Weights of a small transformer language model: 12.2M parameters, LayerNorm before each block.
Each number is 128 + 24 x the weight over the matrix's rms, rounded and kept within 0 to 255. Layers, rows and columns count from 0.

# layer 8 MLP up, 1024x256, rms 0.161, rows 39-65, columns 128-255
[[124 112 122 123 131 133 120 117 161 155 137  88 158 120 127 154 118 129 118 138 133 140 139 104 126 108 145 122 158 160 161 133 133 124 101 101 130 161 136 124 135 170 151 149 136 114 118  60 147 153 123 147 147 146 149  90 103 119 146 146 107 151 152 112  89 108 115 124 121 116 171 115 117  92 109 123 134 127 159 131 137 119 123  85 118 102 120 126 134 169 141 145 141 123 117 112  94 133 131 159 184 150  99 108 103 140 137 114 135 159 140 107 169 123 151 132 146 163 114 149 176 108 115 107 127 142  99 117]
 [104 142 137 129 125 122 138 138 135 114 116  99 119 105 119 105 123 133 172 115 135 111 157 146 102 134 178  96  86 143 107 120 137 165 140  99 141 149 117 124 123 137  93 148 142 127 141 140 117 152  88 102  91 138 112 127  76 132 117 148  86 135 113 126 106 126 189 135 119 127 149 124 127 149 110 100 123 137 133 102 130 162 151 104 115 135 140 125 122 107 135 144  64 143  99 128 106 144 104 103 126 146 121 128 127 136 175 164 132 114 139 163 142  84 160 143 146 137 141 121 154 116 108 126 124 133 103 105]
 [ 98  99 159 134  90 176 140 157 137 115 125 166 144 132 138 134 147 109 192  97 153 109 114 133 120 150 107 148 129 148 186 149 138 120 183 114 105 143 124 121 143 132 140 142 133 129 135 121 156 110 134  77 102 126 101 109 137 120  87 134 153 114 118 155 151 138 125 127 138 144 101 140 177 135 107 105 165 123 139 145 122 160  99 132 120 112 138  91 157 125 142 105 155  95 139 116 167  89 186 116 184 155 121 140  79 132 149 148 137 171 113  84  77 146 118 144 138  75 118 140 135 125 122 188 125 103 105 110]
 [ 99 150 111 105 130 117  73  74 122  81 108 131 142 111  84 155 134 100 148 117 140 129 156 126 141 132 129 125 136 107 163 101 123 102 125 119 101  94 117 171 158 126 142 138 130  99 126 113 168 134 134 150 142 154 124 102 130 102 172  89 141 132 131 141  95 136 173 120 116 126 161 162 141  90 104  88 161 104 163 163  97 153 128 113 144 135 102 117  97 113 139 108  95 129 138 124 124 150 110  62 108 171 124 163 144 137 123 178 127 161 140  85 145 157 131  90 149 143 125 103 152 124 138 141 164 120 150 136]
 [125 139 130 169 153 108 123 109 133 146 117 132 192 132 136 121  83 167 136 156 135 126 112 128 111 145 114 147 171 128 137 153 115 152 120 144 126 153 154 117 178 116  82 164 135 103 121 138 104  96 118 109 163 122 122 165 135 149 149 152  85 158 135 144 122 134 153 128 127 109  77  89 161 122 131 155 136 104 130 125 171 147 106 108  90 178 152 165 142 182 135 125 145 126 136 133 153 125 128 125 114 125  95 111  96 121 105 143 101  92 121 144 113 144 141 117 138 112 104 122 147 149 154 159 136 155 139 139]
 [136 113 133  93 100 142 163 141 159 135 144 139  87 105 134 143  94 146 157 133 109 134 126 160 163 110 165 167 117 121 131 150 111 134 149 143 160 124 110 165 140 142 123  95 148 114 111 106 140 164 128 132 118 110 143 114 144 113 132  89 108 106 137 123 128 125 104 118 136 112 138 123 131 110 118 132 169 138 127 125 124 102 136 103 137 103 152 162  73 151 123 106  91 110  94 150 128 163 129 135 126 136 139 100  90 115 130 138 121 135 110 112 170  92 116 108 175 118 136 115 158 143 113 102 107 162 125 107]
 [174 135 122 133 100 131 116 124 112 157  81  93 115 128  77 119 141 160 134 141 131 153 130 143 165 156 126 183 126 138 129 117 147 125 159 125 137  96 107 146 125 153 166 125 131 141 106 102 111 124 143 155  81 113  83 120 129 139 162 128 132 148 134 107 121 124 124  91 110 128 159  86 173 164 121 133  88 112 141 153 112 125 150 147 132 136 159 159 113 127 151 129 142 114 119 160 106 138 158 126  80 112 126 154 129 112 114 152 140 133 140 131 124 121  85 133 139 109 126 123 125 159 140 142 160 177 134 112]
 [141 106 141 149 128 120 130 168 120 109  77 140 167  91 139  82 100 120 109 148 154 135 104 133 115 116  91 128 123 115 172 142 100 117 108  99 159 126 111 138  93 105 172 119 141 142 113 117 129 128 134 124 131 137 128 129 132 122 144 108 101 113 161 143 114  79  98  62 118 101 127 100 175 150 132 141 163 151 110 112 134 142 109 125  83 147 116 184 125 101 102 104 141 112 171 147 153 157 136 123 147 128 166 118 143 141 117 150 124 103 124 121  89 109 100  98 143 103 171 167  80 135  80 124 157 130 161 150]
 [124 127 124 105 167 125 120 173 117 103 148 187 126 111 114 107 139  88 132 141 108 144  91 164 115 103 137 136 131 186  85 133 117 139 149 122 126 143 130 151 161 148  70 145  99 178 136 167 105 113 119 110 117 148 109 139 109 141 123 136 125 127  84 140 102 114 140  98 134 143 105  73 123 131 119 152 130  95 141 167 111 119 102 133 155 110 159 182 124 116 177 140 108 117 123 100 155 153 124  70 130 133 133 156 116 142 111 145  88 145 145 125 158 126 143 156 151 145 105 122 139 176 116 139 145 196  99 165]
 [133 117 112 138 111 118 115 124 139 109  91 113 140 118  88 125 146 110 100 120 110 146 143  88 113 130 176 163 148 144 130 147 174 139 117 144 122 149  85 171 107 142 169 134 113 112 145 101 113 170 123 111 116 105 117 137 183 112 141 132 124 191 142 149 145 164 187 145 157 194 189 110 120 115 106 139 121 112 136 133  43 139 123 149 154 115 143 100  88 133  89 120 142 142 105 107 122 137 110 170 141 126 138 142 150 113 114 118 144 176  95  89 126 161 130  93  93 159 152 106 165 116 112 119 118 136 134 117]
 [124 134 113 138 134  81 159 122 140 117 110 123 130 134 112 113 127 116 100 156 117  96 125 119 116 162 134 142 115 147 148 101 107 123 126  99  96 116 137 148 122 139  94 153 125 130 164 101 140 128  94 113  93 143 164 126 121 152 136  83  69 122 156 157 228 120 172 146  90 135 133 115 128 144 130 164 123 122 134 139 143 107 117 137 161 155 112 104 139  79 109 156 116 138 122 146 143 144 109 100  76 137 133 157 117 167 158 126 128 165 118  94 157 102  75 134 152 130 104 111 149 131 123  70 117 148 156 149]
 [138 105 111 146 136 147 149 147 121  90 119 106 155 130 172 101 133 143 123 136 176 134 142 130  60 110 145 154 193 127 126 106 142 143 132 155 134 160 116 124 140 117 141 108 138 123 152 147  72 116 158 106 156 111 101 148 102  94 190 108 138 150 147 172 117 130 126 141 131 129 127 123  87 143 139 117 146 149 178 173 136  71 124 104 105 128 149 123 150 136 133 126 144 127 137 113 125  94 143 167 122  87 130 124 126 119 134 137 114 133 138 140 159 147 136 149 155 106  88  92 139 169 155 106 142 132 152 113]
 [ 76 153 122 107 146  52 168 137 131  96 154 139 109 137 132 124 103 141 140 103  82 140  86 131 135  98 123 154  87 158 110 157 140 119 139 114 108 122 132 141 146 178 130 169 155 107 118  77 121 120  89 102  98 134 140 133 152 114 138 136 169 158 169  99  77 130 111 163  81 136 143 127 130 121 109 148 135 142 154 157 160 136 133 134 151 111 170  94 112 141 140 126 110 106 127 138 156 150 162 132 130 116 129 117 139 142 122 171 127 138 170 159 166 154 135 115  99 128 118 110 134 147 134 127 113 145 115 173]
 [125 152 166 135 119 138 120 118 130 162 164 138 146 148  98  98 120 115 102 134 122 115 142 138 127 153  81 104 108  97 134 102 106 124 121 146 118 143 153 140 131 145 109 137 132  61 127 109 122 113 185 132  98 181 143 121 154  96 120 123 126  70 133 164 115 128 144 124 173 111 151 140 132  91 109 143 136 131 144 164  80 132  88 123 134 128 140 103 124 111 144 128 121 121 148 131 141 121 106 131 117 162 158 136  98 159 130 133 133 151 155 160 101 170 150 116 110 136 114  94 122 130 151  98 121 112 133 155]
 [126 121 125 133 137 182 130 170 146  99 144 117 140 147 105 163 161 105 114 132  88 119 142 100 134 151 132 112 151 127  96 110  98 101 128 118 161 146 173 167  81 122  90 127 126 159 129 133 134  94 160 122 134 115 139 115  92 158 114 127 123 180 146 120 170 122 134 150 145 164 200 136 136 148 129 134 148 158 126 123 112 109 118 149 114 134 150 133  98 142 131  89 159 127 100  83 115 105 129 139 105 119 144  74 107 116 135 150 146 114 117 100 125 135  88 128 139 141 147 136 154 142 124  85 126 111 158 151]
 [119 140 136 144 146 164 126 128 143 126 108 130 147 124 172 129 141 121 165 131 124  96 129 187 129 167 131 134 106 128  87 147 104 143 129 167 117 165  89 130 127 112 149 164 137 136  92 136 159 114 128 124 144 118  98 139 118  77 165 136 150 117 129 159  86 130 152 164 107 140 136 128 123 143 115 131 160 118 121 101 124 104 113 138 140 136 127 160 113 112 151 100 125 162 107 154 103 143 111 112 163  85 115 130 138  90 145 158 147 149 136 110 114 162 160 100 136 137 151 141 105 103 121 184 145 106 172 116]
 [156 136 113 133 119  77 140 128 155 181 158 127 109 137 118 139 116 151 120 128 142 170 122 106  91 117  65 174 156 156 154 137 123 125  78 119 143 122 150 125  98 113 137 132 131  86 135 107 165 158 105 122 154 115 126 159 132 131 103 151 129 134 120 134 164 122 167 116 105 162 139 129 107 121 143 108 147 160 160 114 166 143 132 156 160 125  98 131 115 126 109 162 147 154 142 132 189  95 115 132 104 140 142 118 128 147  92  75 177 138  81 182 164  98 140 149 156 135 119 139 108  86  97 125 118 143 160 137]
 [134 158 112 168 148 150 125 132 131 111 169 175 148 138 167 101 110 109 113 123 126 137  82  76 137 171 137 126 156 144 164 144  71 151 107 158 126 145 146  91 149 133  94 107  93 144  99 112 146 110 121 131 145 133 185 141 127 178 135 115 169 121  96 129 134 102  65 125 116  84 116 152  95 164 132 102 148 153 178 161 100 110 160 103 129  91 112 150 133  96 128 125 102 145 149 110 121 134 130 118  82 149 147 129  99  98 134 139  67 118  89 129 129 139 118 120 144 123 101 106 120 119 147 135 148 138 132 121]
 [142 127  95 120 115  86 180 121 133  87 122 104 139 107 127  94 108 113 143  99 135 122 159 123 124 117 133 125 139 131  88 116 136 113 121 143 117 148 142 127 127 104 116 128 138 128 101 145 133 100 154 164 159 147 136 149 167  80 103 118 127 143 122  92 136 114 106 106 128 103 125 152 105 146 146 137 114  97 122 190 161 135 133 123 127 144 143 131 165 119 127 123 136 157 123 162 133 178 172 155 131 106 165  97 132 173  84 184 128 138  95 164 134 163 118  80 137  77  78 110 141 118 118 124 142 133 155 144]
 [166 151 162  85 114 126  98 117 138 147 120 131 125 117 135 143 129 144 147 133 171 158 112 114 131 131 103 130 124 152 115 122 174 156 123 151  54 125 104 138  95 111 127 113  76  97 115 175 132 124 107  93 125 108 105 143 154 161 131 104  86 125 103 121 114 161 105 146 129 145  87 143 134 119  77 121 146 148 112 145 105 100  82 126 163 167 124 158 154 157 136 123 132 126 153 144 116 164 140 129 100 104 122 110  67 118 147 137 134 147  79 136 116 157  99 168 153 124 134 142 119 101 128 182 114 131 126 130]
 [160 107 119 103 139  91 175 141 120  92 139 127 131 116 108 156 132 103 103 145 132 173 150 128 132 144 124 156 143 155 145 102 116 158 127 143 148 128 150 138  92 127  99 140 127 128  84 139 124 126 105 103 136 116 144  76 170 150 119 135 163 147 151 159 153 143 149 153  95 124 105 117 129 117 117 149 152 134 113  95 153 173 134 117 132 109 158 153 129  66 173  85 104 121 155 134 138 136 102 154 124 139 157  74 136 119 146 129 107 157 190 159  86 117 100 120 132 105  90 104 177 125 148 103 128 104 116 142]
 [ 91 176 109 121 126 142 126 143 108 134 151 116 145 152 110 139 134 139 157 151 101 152 109 128 127  91  95 114  85  75 153 162 165 132 104 137 107 131 133 137 151 135 126  68  98 120 133 119 130 111 121 118 139 134 134 106  92 144 130 123  65 126 148 132 128 118 109 128 106 113 115 143 161 150 123 165 145 158 129 114 110 150 154  93 103 119  96 141 131 141 145 104 121 144  80 134 163 123 112 112 123 132 129  62 117 139 132 117 148 136 127 101 119 160 154 109 147 112 116 148 136 184  80 121 130  84 116 131]
 [ 99 135 117 129 128 116 157 115 107 107 107 121 188 183 131 130 165  91 124 133 121 135 118 108 126 128 147  83 125 166 118 109 152 145 190 144 129 128 114 145 119 120 153 115 108 122 123 164 105 126 101 170 172 158 121  86 135 153 117 138 115 129 143 129 136 164 129 119  95 121 117 165 100 126  96 113 141 107 122 157  96  91 131  95  82 124 116 149  97 133 114 138 149 123 165 149 152 125 119 100 118 131 109 125 147 121 138 104 122 144 107 126 166 123 121 107 127 170  97 158 154  95 131 150  95 145 104 146]
 [ 82  98 156 130 132 172 176 155 147 119 146 146 157 110 116 169  96 112  92 125 174  80 109 121  92  96 141 127 127 126 115 166 133 139 122 139 126 140 112 131 135 128  77 105 126 102 175 101 107  76 162 138 110 134 149 135 108  93 138 151 130 115 124 113 138  98 141  84 191  95 129 140 128 147 138 137  95 148 157 131 113 121 149 111 139 115 115 144 109  88 121 106  94 173 173 118 144 137 109 138 126 159 144 140 120 123 163  86 117 113 143 137 125 153  64 100 119 156 105  94 146  99  99 146 118 136 145 137]
 [116 157 108 144 132 147 133 135 102  85  68 145 154  96 173 118 114 178 140 140 139 130  99  75 112 130 134 191 169 134 129 144 132  89  90 140 139  90 136 155 129 114 111  98 160 131 139 138 159 144 136 126 126  67 139  88 148 134 171 115 123 140 127 110 150 135 147 119 137 130 148  74 133 186 139 130 119 126 131 138 122 139 165 135 108 175 151 145 124 153 136 149 156 115 162 182 117 117 125  83 140  99 121 104  68 115 152 144 130 143 160 116 109 196  99 132 104 102 117 151 139 174 118 132 143 147 128 137]
 [124  81 116 125 119 157 141 164 138 142 107 155 151 163 135 118 157 106 158 104 126 178 175 138 129 113 145 103 119 108 101 127 107 124 155 147 137 122 132 139  88 143 158  69 143 106 102 122 119 110 150 157  52 165 128 147 142 143 118 115 132 120 164 163 126  92 166 134 123 118 134 116 150 129 102 132 105 138 132  97 185 153 141 120 180 156 163 143 162 165  98  97 147 160  99 102 118 181 104 122 144 158 131 115 123 129 122 115  88 144 115 101  93 160 113 123 115 156 119 136 125 143 101 156 133 126 107 161]
 [106 101 156 119  81 155 154 147 100 179  99 172 148 122 151  96 148 124  96 119 140 125 121 138 115 136 116 132 165 128  99 121  88 150 134 127 108 111 120 100 113 132 139 123 108 142 143  90 147 166 165 125 146 165 141 212 150 110 108  89 141 103 113 107 114 139 128 129 117 166 143 159 125 108 121 133 157 100 144 128  76 100 114 125  97 178 118 185 134 124 132  96 119 160 137 100 129 156 128 166 141 144 120 133  92 135 176 114 112 106 120 173 106 160 128 144  82 177 163 147 135 130  99 134 122 118 103 135]]
# layer 8 MLP down (transposed), 1024x256, rms 0.157, rows 39-65, columns 128-255
[[143  93 141 148 132 143 139 155 115  98 132 147 152 144  97 104 150 105 118 108 139  93 128 142 144 191 113 118 138 143 106 142 154 114 129 105  96 110  86 147 133 114 130 113 158 155 142 142 171  94 146 124 124 139 139 136 173  98 129 111 109 121 130 120 135 141 179 130 135 108 129 137 126 169 111 108 128  89 147 123 114 121 111 102 135 112 148 136 152 153 153 153 127 131 149 162 124 105 108 139  98 110 102 157 137 164 136 139 119 103 137 145 109 135 126  78  59  94 144 137 129 127 168 121 141 173  94 145]
 [124 186 138 133 111 156 150 107 108 110 135 171 103 123 141  98 104 153 119 127 148 156 123  96  93 128 141  86 127  99 144 122 172 142 146 105 131 103  82 120 150 133 113 177 156 117 127 155 155 153 138 143 140 150 155 155 133 163 116 117 118 138 125 133 101 144 128  87 146 169 111 114 133 151 100 112 107 138 108 110 129 140 135 114 153 147 149 138 105 121  71 167 101 127 115 160 179 156 135 112 135 122 143 124 162 122 172 153 107 139 116 106 147 115 107 116  94 134  94 124  98 150  89 107 139 111 159  95]
 [124  98 169 136 143 141 118 122 141 138 131 136 136  83 117 165 151 102 173 100 152 157  86 165 110  86 124 122 157 123 110 126 161 150 125 159 113 119 116 123  99 127 127 124 127 134 157 141 115 142 124 152 143 134  89 127  99 112 107 145 158 140 132 130 131 154 187  83 100 148 112 132 119 127 113 123 136 126 153 106 128 127 149 129 139 105 127 147 139 124 118 145 109 146  70 129 151 154 115 102 135 100 131 172 186 129 119 116 127 137 129 134 101  89 124 113 130 129  88 118 142 141 158 110 158  91 130 164]
 [142 105 113 104 106 143 135 112 114 159 122 146 149 144 116 123 110 177 166  97 122 126 114 107 116 150 129 118 105 166  90 148 135 126 131 152 144 167 107 100  87 140 115 151 128 119 169 117 102 120 147 109  91 101 118 111 127 136 125 163 139 112 123 161 139 113 112 100 174 111 109 150 135 122 132  95 145  92 114 117 143 112 125 101 158 150 161 136 133 112 109 109 156 107  94 111 109 132 116 158 131 118 134 109 111 150 151  99 166 144  94 126 144 113 127 162 136 173 106 158 114 111 139  91 114 164 128 148]
 [162 123 119 125 133 146 114 134 126 137  69 152 153  95 139 103 119  99  86  79 116 148 165 135 163 116 127 129 127 145 131 154 134 142 120 144 103 146 116 161 128 178 138 147 118  82 134  94 129 152 109 162 132 110 154 163 155 124 135 117  78 144 100 158 164 149 131 153 123 163 113 124 160 108 132 101  97 112 112 100  66 177 135 152 122 134 125 105 123  96 142 119 163  90 149 110 149 164 151 146 132 168 184 158 111 132  98 147 165 161 136  82 148 128 158 129 129  41 136 120 139 129  94 113 142  83 159 110]
 [ 81 161 110 146 138 109 122 133 131 119 130 104 135 141 108 124 128 160 119 128 141 140 150 105 120 128 118  83 126 140 156 113 116 143 129 120 150 134  99 140 148 128 110  96 112 171 101 143  99 106 130 117  95 106 125 106 142 111 148 104 122 113  97 150 152  85 138  73 125 141 107 121  67 130 143  78 113 171 143 124 109 147 137 137 145 131 110 128  96 109 109 116 140 114 148 131  95 121 109 124  85 130 148 115 132 132 129 143 156 171 147  93 105 190 114 170 120 164 109 105 131 123 167 148 165 129 137 131]
 [149 134 141 110 107 122 121  92 105  84 135 111 106 163 104 150 142 113 115 163 114 157 114 124 135 157 117 106 122 106 147 146 103 115  78 147 165 132 114 133  88 148 133 115 125 142 116 146  94 143  97 135 130 135 151  99 124 149 106 143 155 149 106 130 151 148 159 169 132 150 139  80 150  78 144 152 136 109 133 122 101 123 103 134 107 133 122 127 127  89 133 127 103  99 136 133 129 124 100 106 157 115 154 110 122 160 138 148 107 132 128 123  94 103  80 128 126 138  97 130 141  99 181  84 168 119 137 137]
 [ 96  94 105 114 113 162 127  85 135 166 135  91 141 137  76 181 122  92 135 126 166 160 158 132 108 126 136 123 139 169 152 146 158 154 177 122 176 115 139 158 122 135  91 129 107 115 134 114 108 102 147 113 108 124 125 142 139 161 142 142 144 117 150  86 156  89 155 165 139 157 142 137 132 121 115 150 116 168 102 133 138 128 144 135 155 131 156 131  87 113 158 137 140 160 110 116 120 120  62  77 108 148 125 173 122 129 137 157 162 145 158 111 128 115 158  93 141 140 111 101 139 133 108 144 137 105 119 156]
 [118 142  95 127 134 106 136 184 107 115 124 132 136 133 125 122 162 109 154 126 144 142 127 135 121 113 165 126 111 159 117 119 111 102 101 147 132 163 121  67 126 137 137 154 145 124 145 108 132 136  90 135 137 147 131 108 130 138 158 106 123 182 130 128 134 158  87  77 127 117  91  86 103 144 144 128 133 144 140 109 142 133 102 167 117 139 117 114 146 175 151 141  97 169 153 147 129 115 127 113 125 126 114 161 167 141 122 124  97 138 157  60 116 138 143 106 108  61 130 169 144  83 109 151  91 126 134 117]
 [ 82 163 156 122 108 134 153 103 145  84 141 146 139 113 126 139  78 104 189 167 153 121  74 135 108 107 104  90 159 128 119 110  85 125 164 109 174 104 133 131  95 149 118 140 165 108 123 147 146 129 118 137 117 133 123 129 121 109 138 131 149  96 169 109 113 121 138 180  97  79  63 138 143 114 135 140 142 121 128 167 105 120  87 150 136 156 146  91 145 110 139 155 144 123 171 150 152  85 118  79 119  98 138  98 105  99  92 101  78 143 126 127 129 110 126 154 143 139 115 160 153 109 162 122 124 145 123 125]
 [158 171 158 123 163 130 133  99 156 127 122 142 176 157 122 124 117 153 150 150 128 100 158  80 149 106 144 147 162 149 136 164 120 103 118 144 145 137 114 130 131  69  90 128 135  92 106 131 142 107 133 142 147 102 126  91 157 120 104  94 118 154 108 109 106 130 142 133 101 142 137 147 177 159 112 131 157 145 127 100 119 117 136 157 140 122 124 117 115 122 195 108 119 150 131 102 115 137 142 117 115 151 122 133 131 124 136 103 127 160 125 109 154 163  93 120 108 118 143 130 153 143 125 120 170 138 148 145]
 [ 82 149  98 104 142  84 117 171 137 176 138 131 124 144 115 167 135 135 140 104  75 145 122 163  97 158 153 152 140 177 127 114 135 162 131 114 122 105 124 142 152 144  89 114 151 141 139 112  99 128  99 112 116 122 139 129 139 143  89 166  95 102 167 142 137 129 134 139 125 128  94  97 144  88 136 107 111 141 125 118  96 136 111 138 131 126 110 125 151 122 140 115 115 162 111 164 169 123 130  88 142 131 108 109 144 106 151 122  93 142 151  96 134 129 120 118 155 141 131  97  97 176 131 136 119 108  85 147]
 [158 113 139 170 136 155 121 123 142 138  95 161 139  70 192 138 149 130 109 142 167 163 130 132 163 156 105 139 139 133 113 126 113 144 167 146 129  94 119 138 157 124  87 144 106 137 130 139 116 137 130 148 150 124  93 126  82 144 117 133 127 161 127 155 128 123 115 101 152  85 120 141 148 125  80 124 137 105 135 106 111 133 117 136  98 135 110 172 137  83 166 140 139 150 110 147 102 111 112 179 115 105 166 134 117 105 144  93 100  92 116 118 115  83 156 118 156 148 114 145 118 126 155 168 160 105  95 138]
 [127 147 100 101 131 120 131 144  94  96 138 105 109 165 133 149 106 143 126 137 119 148 102 115 125 129 129 172 119 151 128 116 135 135 129 114 148 103 121  86 132  95  81 123 112 182 108 140  91 133  88  97 125 115 136 144 151 151 176 194 128 127 107 118 113 124 143 126 152  71  86 168 172 142 143 116  81 119 109 130 114 121  82  88 150 113 136 133 120 165 112 128 130 136 130 100 120 129 137  83 128 135 171 133 107  47 109 138 114  72 126 109 120 110 120 148 140 107 152 161 131 152 100 132 169 183 125 125]
 [194 124 104 102 119 121 128  94 140 125 113 107 126 118 140 128 155 112 105 128 134 118 142 115  82 109 138 160 126 112 138 116 127 126 166  97 122 135 156  85 120 148 145 136 128 114 121 165 136  89 132 154 144 176 146 122 145  90 119 127 159 157 125 154 107 114  98 124 100  75 112 144 117 161 132 138  99 125 108 170 145 107 138 132 113 110 130 161  79 150 156 108 162 113 113 160 152 114 169 106 127 150 116 115 143 128 160  91 103 131 113 100 166 150 118 131 109 104 139 142 139 133 130 158 155 132 120 109]
 [135 158  90  98 109  93 159 113 156 125 135 125 147 158 104 154 108  99 102 133 135  97 153 163 127 111 105 163 140  96 111  75 117 136 153 132 125 149 164 105 105 121  98  58 129 134 151 138 132  91 160 116 120 139 118 122 122 127 126 118 101 174 109 165 107 143 132 123 130 111 109 151 123 135 133 118 124 113 133 111  90 113 134 116 132 120 140 120 139 145 148 111 116  92 125 116 157 159 109 131 111 145 137 141 125 119 122 142 105 130 121 142 118 115 141 150 109 138  99  95 108 123 126 105 133 150 128 118]
 [134 120 140 156 158  92 119 111 133 155  65 139 154 158 168 130 178 114 144 107 130 128 100 126 147 107 166  86 129 131 124 114 143 103 140 141  92 127 149 115 137 143 125 110 156  80 150 151 126 137 125  61  77 116 109 114 159 114 155 107 166 114 125 101  96  96  94 110 158 115  89 112 142 160 139 132 116 116 121 128 109 135 115  68 163 175 155 126 143 118  74 129 142 125 122 140 123 117 123 162 145 117 144 106 136 129 111 141 143 165 128 116 126 126 168 169 121 135 131 125 138 116 136 134 169 129 152 180]
 [130  97 103 154 153 146 116 127 139 148 114 133 139 148  79  88 141 155 156 129 145 108 103 114  97 149 123 131 162 139 110 116 163 171 129  95 102 147 111 129 124 123 159 109 116 142 137 153 133 162  89 120 117  94 135 109 139  82 121 131 152 130 124 125 152 166 117 126 147 135 142  88 115 155 112 114 104 110 161 148 116 168 120 101  92 104 104 121 153 140 155 152 110  69 103 175 136 138 150 114 127 144 156 132 124 168 124 117 116 128 128 104 115 121 128 125 124 132 136 134 129 139 196 134 139 128 122 110]
 [141 156 136 120 135 154 160 147 164 122 128 118 155 116 127 128 129 165 142 136 135 138 122 149 120 133 159 138 118  97 131 174 115 150 126 155 153  98  80 101 160 135 173 114 128 117 136 105 122 163 160 142 127  99 154 151 117 150 142 134 140 141 100 140 145 106  86 118 141 117 149 133 134 116 130 142 109 162 117 136 133 155 118 133 144  89 105 143 142 123 123 124 160 125 155 127 143 136 111 118 126 132 139 141 119 122 153  53  98 107 111 146 102 143  93 165 112 182 190 169 131 134 204 111  74 114 133 107]
 [139 103 148 161 119 120 141 113 137 138 114 132 130 152 127 173 112 140 148 112 116 168 112 158 106 107  99 127 134 154 134 139 121 120 120 100 141 133 164 140 121 161 144 136 115 120 145 109 100 124 138  99 172 120 137 123 114  97 129 109 113 156 127 134  83 130 153 122  71 137 103 109 105 136 154 125  85 156 124 100 141 127 124  94 129 116 111 130 114 151 110 132 142 110 135 115 132  92 120 116 107 127 154 202 134 102 128 117 109 121 130 106 126 126 148 144 142 134 115 143 155 125 121 134 108 141 120 122]
 [135  91  84 128 134 156  94 103 151 152 107 127 157 109 107  97 107 140 134 115  97  90 126 105 136  87 130 126 123 147 119 107 147 108  95 124 107 142 163 110 162 111 108 103 118 122 148 141 115  80 129 154 134 139 100 143  97 124 116 153 148 118 117 146 127 144 166 117 125 189 181 118 167 130 138 140 103 133 133 175 113 104 163 152 133 157 103 142 117 159 142 126 132 136 127 166 129 128 144 102 140 142 106 168 102 138 155 160 157 159 112 125 131 146 117 131 110 155  95 139 106 101 120 154 157 131 123  89]
 [106 122 120 145 107 126 110 109 124 140 133  82 145  91 137 129 114 108 121 156 150 134 140 158 133  92 157  96 137  93 121 114 134 103 141 116 151 177 119 156 109  88 134 132 141 121 117 132 110 118 134 129 194 151 116 166 133 119 130 116 158 134 153 118 177 108 156 145 121 138 156 104 141 155 134  91 132 109  70 184 100 107 109 147  98  82 182  95  95 114 142 145 156 110 112 114 155 137 151  76 131 160 129 151 125 152 161 109 179 106 138 116  98 147 101 118  96 101 107  87 134 160  89 166 153 142 127 113]
 [106 135 122  95 129 160 113 142  86 122 131 131 153 132 123 108 162  92 150 114 119  86 134 121 173 117 120 143 127 143 122 178 122 122  87 114 138 144 123 175 146 101 166 203 124 117 156 148 138 121 111  78 144 112 138 154 133 104 139 155 124 146 138  94 135 152 138 124 103 123 123 111 119 116 134  95 116 130 132 132 165 120 143 128 157 137 145 129 115 100 125 107 135 154  98 151 180 133 131 144 151 145 142 148 153 121 128 153 126 168 108 112  79 151 101 111 132 107 148  95 150 143 150 102 148 128 153 167]
 [186 182 161 113  82 107  88  96 135 119 126 160 118 141 116 153 133 132 162 145 142 118  90 124 137 143  86 111 118 180 132 130 153 123 145 121 110  95 143 116 138  83  70 134 116 138  84 134 113 185  99 141 103 159 146 165 115 124 136 141 156 130 113 144 114 114 100 165 166 115 137 105 104 123 135 149 120 163  98 112 120 140 148 148  89 116 148 140 145 153 111  99 133 105 144 136 124 115 113 104 126 118 164  88 104 149 101 160 144 151 155  98 115 110 209 136 128 127 176 143 135 127 114 101 111 138 110  76]
 [111 111 121 130  92 119 146 129 135 192 140 116  94 187 104 110  89 129 103 153 122 115 160 128 114 170  64 111 131 109  87 109 110 133  92 128 111 152 122 138 129 115 126 147 113 126 165 117 118 149 129 151 143 104 138 124 147 141 121 142 119 140  89 138 115 147 128 133 132  77 111 155  74 102 159  99 148 120 123 135 166 131 102 114 121 142 142  78 110  94 125 148 124 132 155 101 103 102 115 145 127 156 143 114 161 130 145 127 163  98 119 123 115 132 113 124 112 137 157 147 101 116 157 105 115 147 144 165]
 [139 124  99 151 140 139 156 122 121 142 117 121 112 135 132 157 147 148 146 109 117 141 148 139 180 116 186 150 146 167 105  97 170 155 107 129 120 120 100 102 139 158  85 150 142  92 178 152 103 102 175 129 144 174 114 110 135 117  73 142 116 131 149 137 164 146  94 104 107 146 118 148 105 128 135 123 127 134 122 112 117 135 121 114 134 117 132 130 132 101 146 139 168 126 136 120 124 148 189 112 141 132 116 121 112 108 143 110 103 128 115 143 158 101 111 160  77 200  80 120 149 132  93  95 128 108 105 128]
 [112 131 145 133 146 146 108 128 135 127 117 129 133 136 133 137  81 170 138  90 120 144 108 147 109 127 124 139 158 125 122 164 155 118 117 127 109  94 142 115 132 130 171 133 145 109 145 134 134 146 127 151  93 163 139 136 129 118 107 176  85 150 150 141 141 140 138 113 123 127 126 140  85 121 116 114 113 159 110 152 166  90 129 144 151 111 139 103 124 148 101 167 144 121 171 146 130 128 132 130 122  93 173  80 160 146 137 137 123 154 124 132 169  91 141  86  85 149 109 110 136 111 155 185 132 104  68 116]]